Each number is 128 + 32 x the weight over the matrix's rms, rounded and kept within 0 to 255. Layers, rows and columns count from 0. Numbers have three digits each.

# layer 6 attention query, 640x640, rms 0.0312, rows 549-569, columns 480-639
147101116111122140158041144144108051086193137129151135149195129095167179090139142154116174128156131097099104194183161069167146147084164099078146125071121107101139082160096130165190112166121197087115137154138175033104096075168096105103198132192186126143106198113122163116126151140099173064154130074102163130101172052104093123162121182172182107160130118063208170154148134093131116122209090141120166149113176128079120147077160103074144169165093127139180127099104070146084125126135146
096171182172162087242091133135079101124126183084187089193144159141067102119130152117188071128143125083119077094076158188188196142182163189157150159134149153131065154103090103110146089163074179066205053116059090138082162177141213100133060106103107107051164096130089113136138114000102163154140122145136156096104119161161066105172130116099137081159125148148136110104057139157099143110143143131119106128162046137091096150162154143188101089123117122060158030149079093173122093105101187
129192123162069166115108088169112255135103119108164137076138149130164098169097139104140105201144136061133137096088178166100142152157119156149130109139133118083148108193133182108173072169114064135102163148096121141182164200225077179102102170027162174125078130188151087128117099145134057126116085140176119122158138131083118136134197079103146141102102141148134112086111090123096096133065123123164097200126101142190224120192096165141153122114138089097118158102016077152147157159106159
149156111121181058103073128115158182129178110099052107144130146103080041112111090070081131155100143114113148169037150143189103153092061189133130104074143079160108096135124148185128135163159112155149153127120150098098131158040157114123149124117093100172150097185071170146189145115185229149196193124129125097084060094154190124141161124114173162126100172118093042158169136189140182116146205157165123141203077120148132152137148158105123148033174106128079106128129124098074120102153144
136119162118135122163168115167146091225166217172096176159094108058097043148116137183111065143110133062096032044069149128147082198180107088096127173123080110081076114101113158136106158109097193100162118129073089144089133207165068104100152134092172138111083128187100190122150165125093121128122186188151091136123093097185132104154148057137081128157165104102182124117180134172086145142124153150104111142104183062110080179136183085127132108098146121126144079106077096200081119054115148
142063168141140204108089087103040143192080189133071000159120151075148240136113182114119157156072110135153070090192145066081089077179164118077122076162170136088082111190176092146124096118146152193119079138156167067094156069128084122091162177132120147070129169132168136171059176126076175123140151155146164112109073200119101128079121153143133110113160151106165093188086089144095125150095129116169112143142144114148090071160101118127160178158129171119193097156112064135082069104175203
161090205111147113148157134156051192105112121115181050134119142093174138156100199101100148137117169141184172091159155161155083127109116115145114094150146182106192144162130141105111146109154143074174100120098154133182161065124114092144165137095057120113133174140106087087070113112146137186136180064135127110041124074139180141123072129143117097176113115130119089146131119114058179145105146110128129119152192096145121192187092135164114123072165138098148142110153121108123078125130124
122107161177202038080134069174144176141133177171070097125120080098145103091146161181112160096219138142158109125162133101168093142069189076093190177078178120131082107097102055149072120096135149108132104143103156164080117141135135069064130032114174111176152165138161207111119130132164189127148106098100154145055149065117113160118108149121180145212164108144136131105073089055097184077159109117094126189132120129135122059198140057078075137137118120099077097120180132109100200116120117
154162082096108195212076148126050118098126163143077174129147090145180084165179146122136160203147119104048136145091175172124158078062154130114161099139112149114116152174156104155199139083129149146127092117106152198113151097112104132067129150111116229120107112062170079110028150133107072135167096033159145167184150112145127135105076132088127170103084132058126105115160186190116037024094111175137099120101130125056171113093141140148112164088115124144205156069135085198116154129148204
128147127135127136120052074114069103115169101240000209116122156131073104122183149099129172110165099146127157158050198126109180119149161121137161129102120176152144096185061121154148078075158112149131082120127132096111137172050205080129127153117124096142189099156183120155141158129051137155151114055092116137202105101112163144146014125053087189124126198126112132137171131110105130142148092219068075171116137137046115101145145115096048135116118145152134129125134128099092096142135221
110067177140146125171103151108230129148136152115147149164116142116116135117155117119131195191132144146134120138138084107153103174120189208088135215090163180089161157236114112134141177094113193112151104143141142075091169178106113196134111161101091113182094125090135114052043063102120100118172139118148127160106140056142099086075113164103113134120142160132116159133146158132169224134067192128175086109137175137133212168137049115106141137128123136161082136110122166080131106087138151
063157145106065154144119181092061161191155123139167147126166100135087142160146187135163151150160101164168161139056086184166161126056079129119161130137111134100155132102098148076107096160154123110143093119158180179126213138210188113127073115151165158117122141168081123147144144175183114122104101119107149121142158097147098098165178117134136064065142140254173142145163112095139033167113105148091139059215096164094189146167173140126159102036158103089100136116132131139200159148086100
085181129162122104155127107137198079084110163113053079195142101210138221075094127120124156115158120160118096137174098177111179148176182149098132143106162103214125125167113149095153084119089141107147195092131106078079108103105090165182068124163115097085136065121145079108086069080143128093111123118111212140176154157141079107087169199186112100162116140100166200118070188100190089131199100057180186114144123172148123165115111112112092084155117124098096074121094178130190148176152154
066141091119090079171126044105163118158146188070255147126109140128159114153104133118098059145109148091106041118078162093091178150228056090119105079194095098206113159111145110106168143191123151108159154074077030164104153122109111174096084138103097113075167134191025106098067134134183231134130122143127145097086099094116110127144174163109177132110105113113094076123174130150068097111135186093123148162127140118180094112126188156100117089132155113116141096102066194144153072076109139
144093072128143242091231092100166124122117128169082066160112072130100075192203118147174173195061132138139113166113172167170107126160147083137128128181127163101118096159093122100108116087117140208153100111135128070113123151175081094179139222156122114156177099133238099202099190090071113081107131125120096087132146156108163119116080103090072171154139128081097151134147125111125164099069086043088013098111072145108101154147136113212120167103131102115169138165218040117155137133154112
135094166102073151206147153130112075168156109114192124152113092045043114058167137141171084182173116111127150122025151075101091113107130091130114147203113120182161134128107123168099202108153101071136122076116131078200005125152177155138114119119000157124159081136157063148109125115107094136110142063152212136085133112144109138076122155142076150190155234164118140163116133083140079128120155195106170158153061118138087143178163125082110060168146114167084156148103184157163129078177182
158210145153096142132042184112136147165114100132111133148201171104091130090108184121083129087151136114129149140152219123159112129132076104115166166040046150108069097127146145175129108118151210166124118113141172187144214157069130176079122094158072142148144217096104196106192133180146139166146150111119159148104098140147154120177115143094164160144113125156120150122123154088078097189144087119076113142145180156108134129163131156081166085141122138117135100092084146077127104132145135
156126189120107114143144178160139077117150099089179113142121113186112161107169045131095146057134157108109103102113106107140033174118093169159118077163165142142138115142122133176111082141113140166138180143172201108063233145095132103104104178127126080133073191084111123128181097132123083139118160105132082141161078112167125138127115129133091187118089120114112140189131117140123116129097041122093123073152162120126167138042060128085176137154156136136128138144128143122163137151087159
086151107126072083150164126108066137069106161163097126135104146107100140128203206101155152130163105082087255145138165124067130160172206116124111180122115116127150124166081085080136206082099103140097129081128102159121106097080164172167097092178159172138110167135144152165074118015096085188090152060135108133097179152110120075095143145161083136189159096058159198063135181100097096134136128083117111183101073138126102190111168051101088129176111167168117135122163127062154140123118157
083201092139093126111175140165154094199177105160157132166147151076058094099179117172106112061130143137166141203019090124139154183071037135105142145121165159136152126038156112150131154106101169076086071107130131090169089109132141174134095170133178147063154126150054110099214168092104043152101145193127135169134116163157163107125154144173100128172101071138174174185170100109170086123099107118094141109135100115126079099101175071080128091123131151228097053096119180074133117117137097
123120136116064097066072108113143078107129183128065089141113108167069191096105201151160111076073136055114061131062084146059157108163169149084070111100128055168136123170141060091146155096116094180143226129129085220053106164191115097107165135076155177123080101119111124209145120173203121116073094103175131124085058112064094083091201108187157123135137107110119107118173118147136096075185120165164157119152157124131091150137122199113110152111120147152084168212128148156163052157161144
# layer 6 attention key, 640x640, rms 0.0304, rows 549-568, columns 480-639
182173062110142060196104146173094119098138139150195182070125137152176056082157120168059123170132104137099055151137116120145148154121171112137119171093089138140160082138193106142118189122117193054144056152127068142179127118128112138080148178135177169106152047113157121106085129151081159112173109166134135129134166048144079136138162163175153130156076136137153238129140126107137130157188086132144134083191153116150188133145092129082121179103100108121145162119120114160088186142124092
124193193219190106119119122135104164135096113090185115163220103089093142139181175105229163150122123123137122077104191075107161082123111162182158125096099159119101153098134143166186085129097209106198021088142157174118125139154200092156057115114120062071186171095095085117078088025180146151148173115117155065073139155130130144201183100149166109086075153141149163086155088096145187144246143069175127171169127135109123178113125146169184125115109115058170104048107147075099081123095093
068135108134066171150167146169093199117102112060183071169136166174082104141117091153110118137150129202114178135133145143124082145250134142117145146087131142045103134178149123073184139103129097200167099140105174150178149113198051191170079201047092136152079160139188143143135124097123099181074111142177140102197127123115134144107128097100134095098123136098172186077048095130136124193076127168181089110076068109188107168119093099162206157146170073111145124102105115147107119192125131
151149077130140081000057131049146090083141198124070138097092114099109068180092137120129084167092087091169060133083116121158127150109097091104194150118038141123149155123139109075094160150116163208152138092170124136105136139110078119089106125144176087100182134127147189169124097207170169179239140141134084027168122048105141135100153093185145165078065183106142132110163129180137146113117181167203108151134133093138098056121133065178061150139119134087090147109110218132086119112141133
080157182174192127148122133164122145126168067158151110145059132047123122150116150149120116144145136118056080031121142071162114135117151128088156088106084100096111112021100176143198158147110216131201078124131077128094127170137135112106076097132182186116144137209126186134102153163119163163163118114136147129159104113169102143196162077190188115102061095073141193139164133193133132143167094132107152090054057114118141111101195130136129156213100082084106055109089137197116118086122183
107086118127130210038107163064081197172055183095080061147144162155138149103084121155180150162086078098107121101155151107069178102178082157132065098142105197072114123184216095155055103137158104109082082139152120148164188073120081130164151158113154191125161088146157154176091156134075100083160158170142097147084070172072164178091134106092203172065153164150128117115056118156096152095086203116174054192147122074161058111148074190167182142110129191104118125139085091107116070128124219
144100221136125120074171145096035209105109099200187100065147135083184135147129171113179182151127106163171195105158113147124180148066098166121101088145126130063139110175118121091097087177145161040167090152113120107136153094143127159142108169146092093098187213085172147097046120115117197216113090117152123170120101068114123195121091128064165148126097210107132111178111145081115165142131212136191089156120170135138136168091063167081092165120063138049100091080081063052107071134189133
121083080126171092087107071233162150106103073184173086128079097099125101110143189136062082098195184154123105080104073125194094134108131062112246102073135146161131051124156063141110132145110196130148105132088125233146161145183125077043077000156150073163187083190105203081154167169160169123138062097127126146083217136116111193085104117117148118213154099157123134131128062162086185155128061160119188137121102167083130088159145101108108191154096158040090113105085109155081203132116122
122195039140078110194106164067078148118115194071097125155113129107156097181177121076156146111059032092154103141088236201077108079105038140118130073124074133141141138163122134188168129126152174184151001157161084096099141135119029184081164177136084148120161193076088097220073160075075049128122050071176153094115133130139155092165098081064142147114148096065150124136189126160108097043187144130115124090100052176159103184172134197153204113104151087159175136017110127096099170100146197
071120122166134108093049126120150125161105089169029175136106187037051179176159109126107154157203094120148154153024173079093165125156112201100121140097089167161155170216133112133086157113151060154120104090157063093156088137080152080106107144083085082161188054195172084207128109117062046124180167076085089127180131163101178123147077140081095196190196151174139192110166161108091125128177073154098117142100167105081134186152145075177094132088049142137106168063147146059100123134150176
165134196081158146125201131141189148161033079082104188107076149217110080127117050186109099138091186203102144092074054117220212210078140171130121123134130194172107161163127173045130105128110199107112086177121100120149164157095096113076095143068207177091124098078087150048082118152039114093097095107099139128135153028073110127049036106107075119179156165119130203129082190114207162105066203151190112131153139173172178146133095169095167194086067106154130152141083130131140157168145144
111255135098006137117143126166120113191129028170180149136166156097176165103092194085131116103207098231174143113054112188145064099078083137102140170196033149097138088137113170114084145131120154092135133112143225176097164114186149088140175131071080158103204184144067102112118104095163068157100123135156079173161089112200133054170167110097122124140138111157151159190164152137100045086096159160078082125197140145128193149148149160104107138114103099109162170122181069112159127170172082
126178066082134089192154126144154120133138165101076121134102119255117122085147103119150181144120114154151015123169088151110248106113151163162103152129138159215112130185140127182136110085100117074093109056105114187083127132122197074194111134117156119152124080120129049102126166112060094066183126156080211146133166170139127090102149136196113079122140148093116171116152095135155160108190160055142184137186148164161183127186144150120142153069104117083208153199152137128162187160116177
106141127117115165147081116130140171149133162091197174151136134118085098107126138151121145153155187086114061109110195049034141153147110095102138132125117100161102150143110136174252121157106153159217164049134058129108176118098152184122121159132095118130171216216095208147116100099167174186093101106124138141133136064184137119139127154123139120097000188077150152109174119132106118172100085142147155187108121125102163106038179121062150164206059107138150118138085124177194168142124162
109022046164070167127229122123109119161076120153171100143088057104132083144096130137186122099122100134119161118157104147231177119130134153091127138167139147127145126152160102052140119080094119152105052103125062056081080103149107125086163114135108125122139049158174071180067150105010080064100075187136054141139162153103117181106070078149144050099216142158124104138084151138171147130063125119119095064081145092107140094131145200165172086137101151071153055084127127099161158093176134
135116191115095150159141195158135125147181143106134113192117125096033073063255140100155149128169169065072164099061186061163153108135087101119120135142133123179103141170166135195088108161140189093202117110113189075101020098131169155186123180154095151065160112140128064200057143132161132059097167115134132156105093113076093107054072126169070152208164137178146117141128207094116158129181096156164201114141092167128064184101255112071082096109100124153120111120151137186130097102167179
145189171082139113145114121174095158179060093138127146199183158076144081113080143230021078130186132132121159113122178120122089098100078166095129057115068134154034092144124160157081131154168219185093132081135144200180228105111103103088077030070106093114153117106127213106163133216078126184185158081118146138191131103155119082111078127054129186117104142160138169144105130148060109156121125156044115111143117120137182107137112153110176149038128079128110190057170121115130122175081195
173150169154088131164207156186152052175109103097123197149159123087144100089185104098101159157130142195104107084109062124144059143107095163173129094143155095147097126078111141154129125127090155106121181156143163093134171172121123077074062180134113136167041192000156086018173131125126121143160172127124100166155099100175089112133104138168079147201074114129095139150111140108219126162109096050111089106095158146155191107053080137149129091115120115132103112149139113144129078121096098
134144165104123060164199113132109177043076150146093156135178111150165136093156174090116160117154113111095228115137181176125125152130173130149138184114110170180097140254121119147194097087037147083110164092098140127127032151023136145162099110188131118126132108064126184159078093083095105156037070131156172139127095122097118100094108129131088156218129091101138176150077191055160145064123135080133132171110061135081140208154184127114117135181059190177151157063150169075132154148184134
172174098116140133149113092151171145108207123150136162214145141110044108084152125124103125154106154144124097190007152089149107155151102096160134148144201144113150145139138118194147104110167128103181147119087099152110079096148132129094159129087143131104101092140070087099111121173159093123144147170098097166051107125106180081125176109146126202189095009179107178108208139118177068057134115080145139092125156097089094143078088067093096115159162084229143126126165110096111108141145114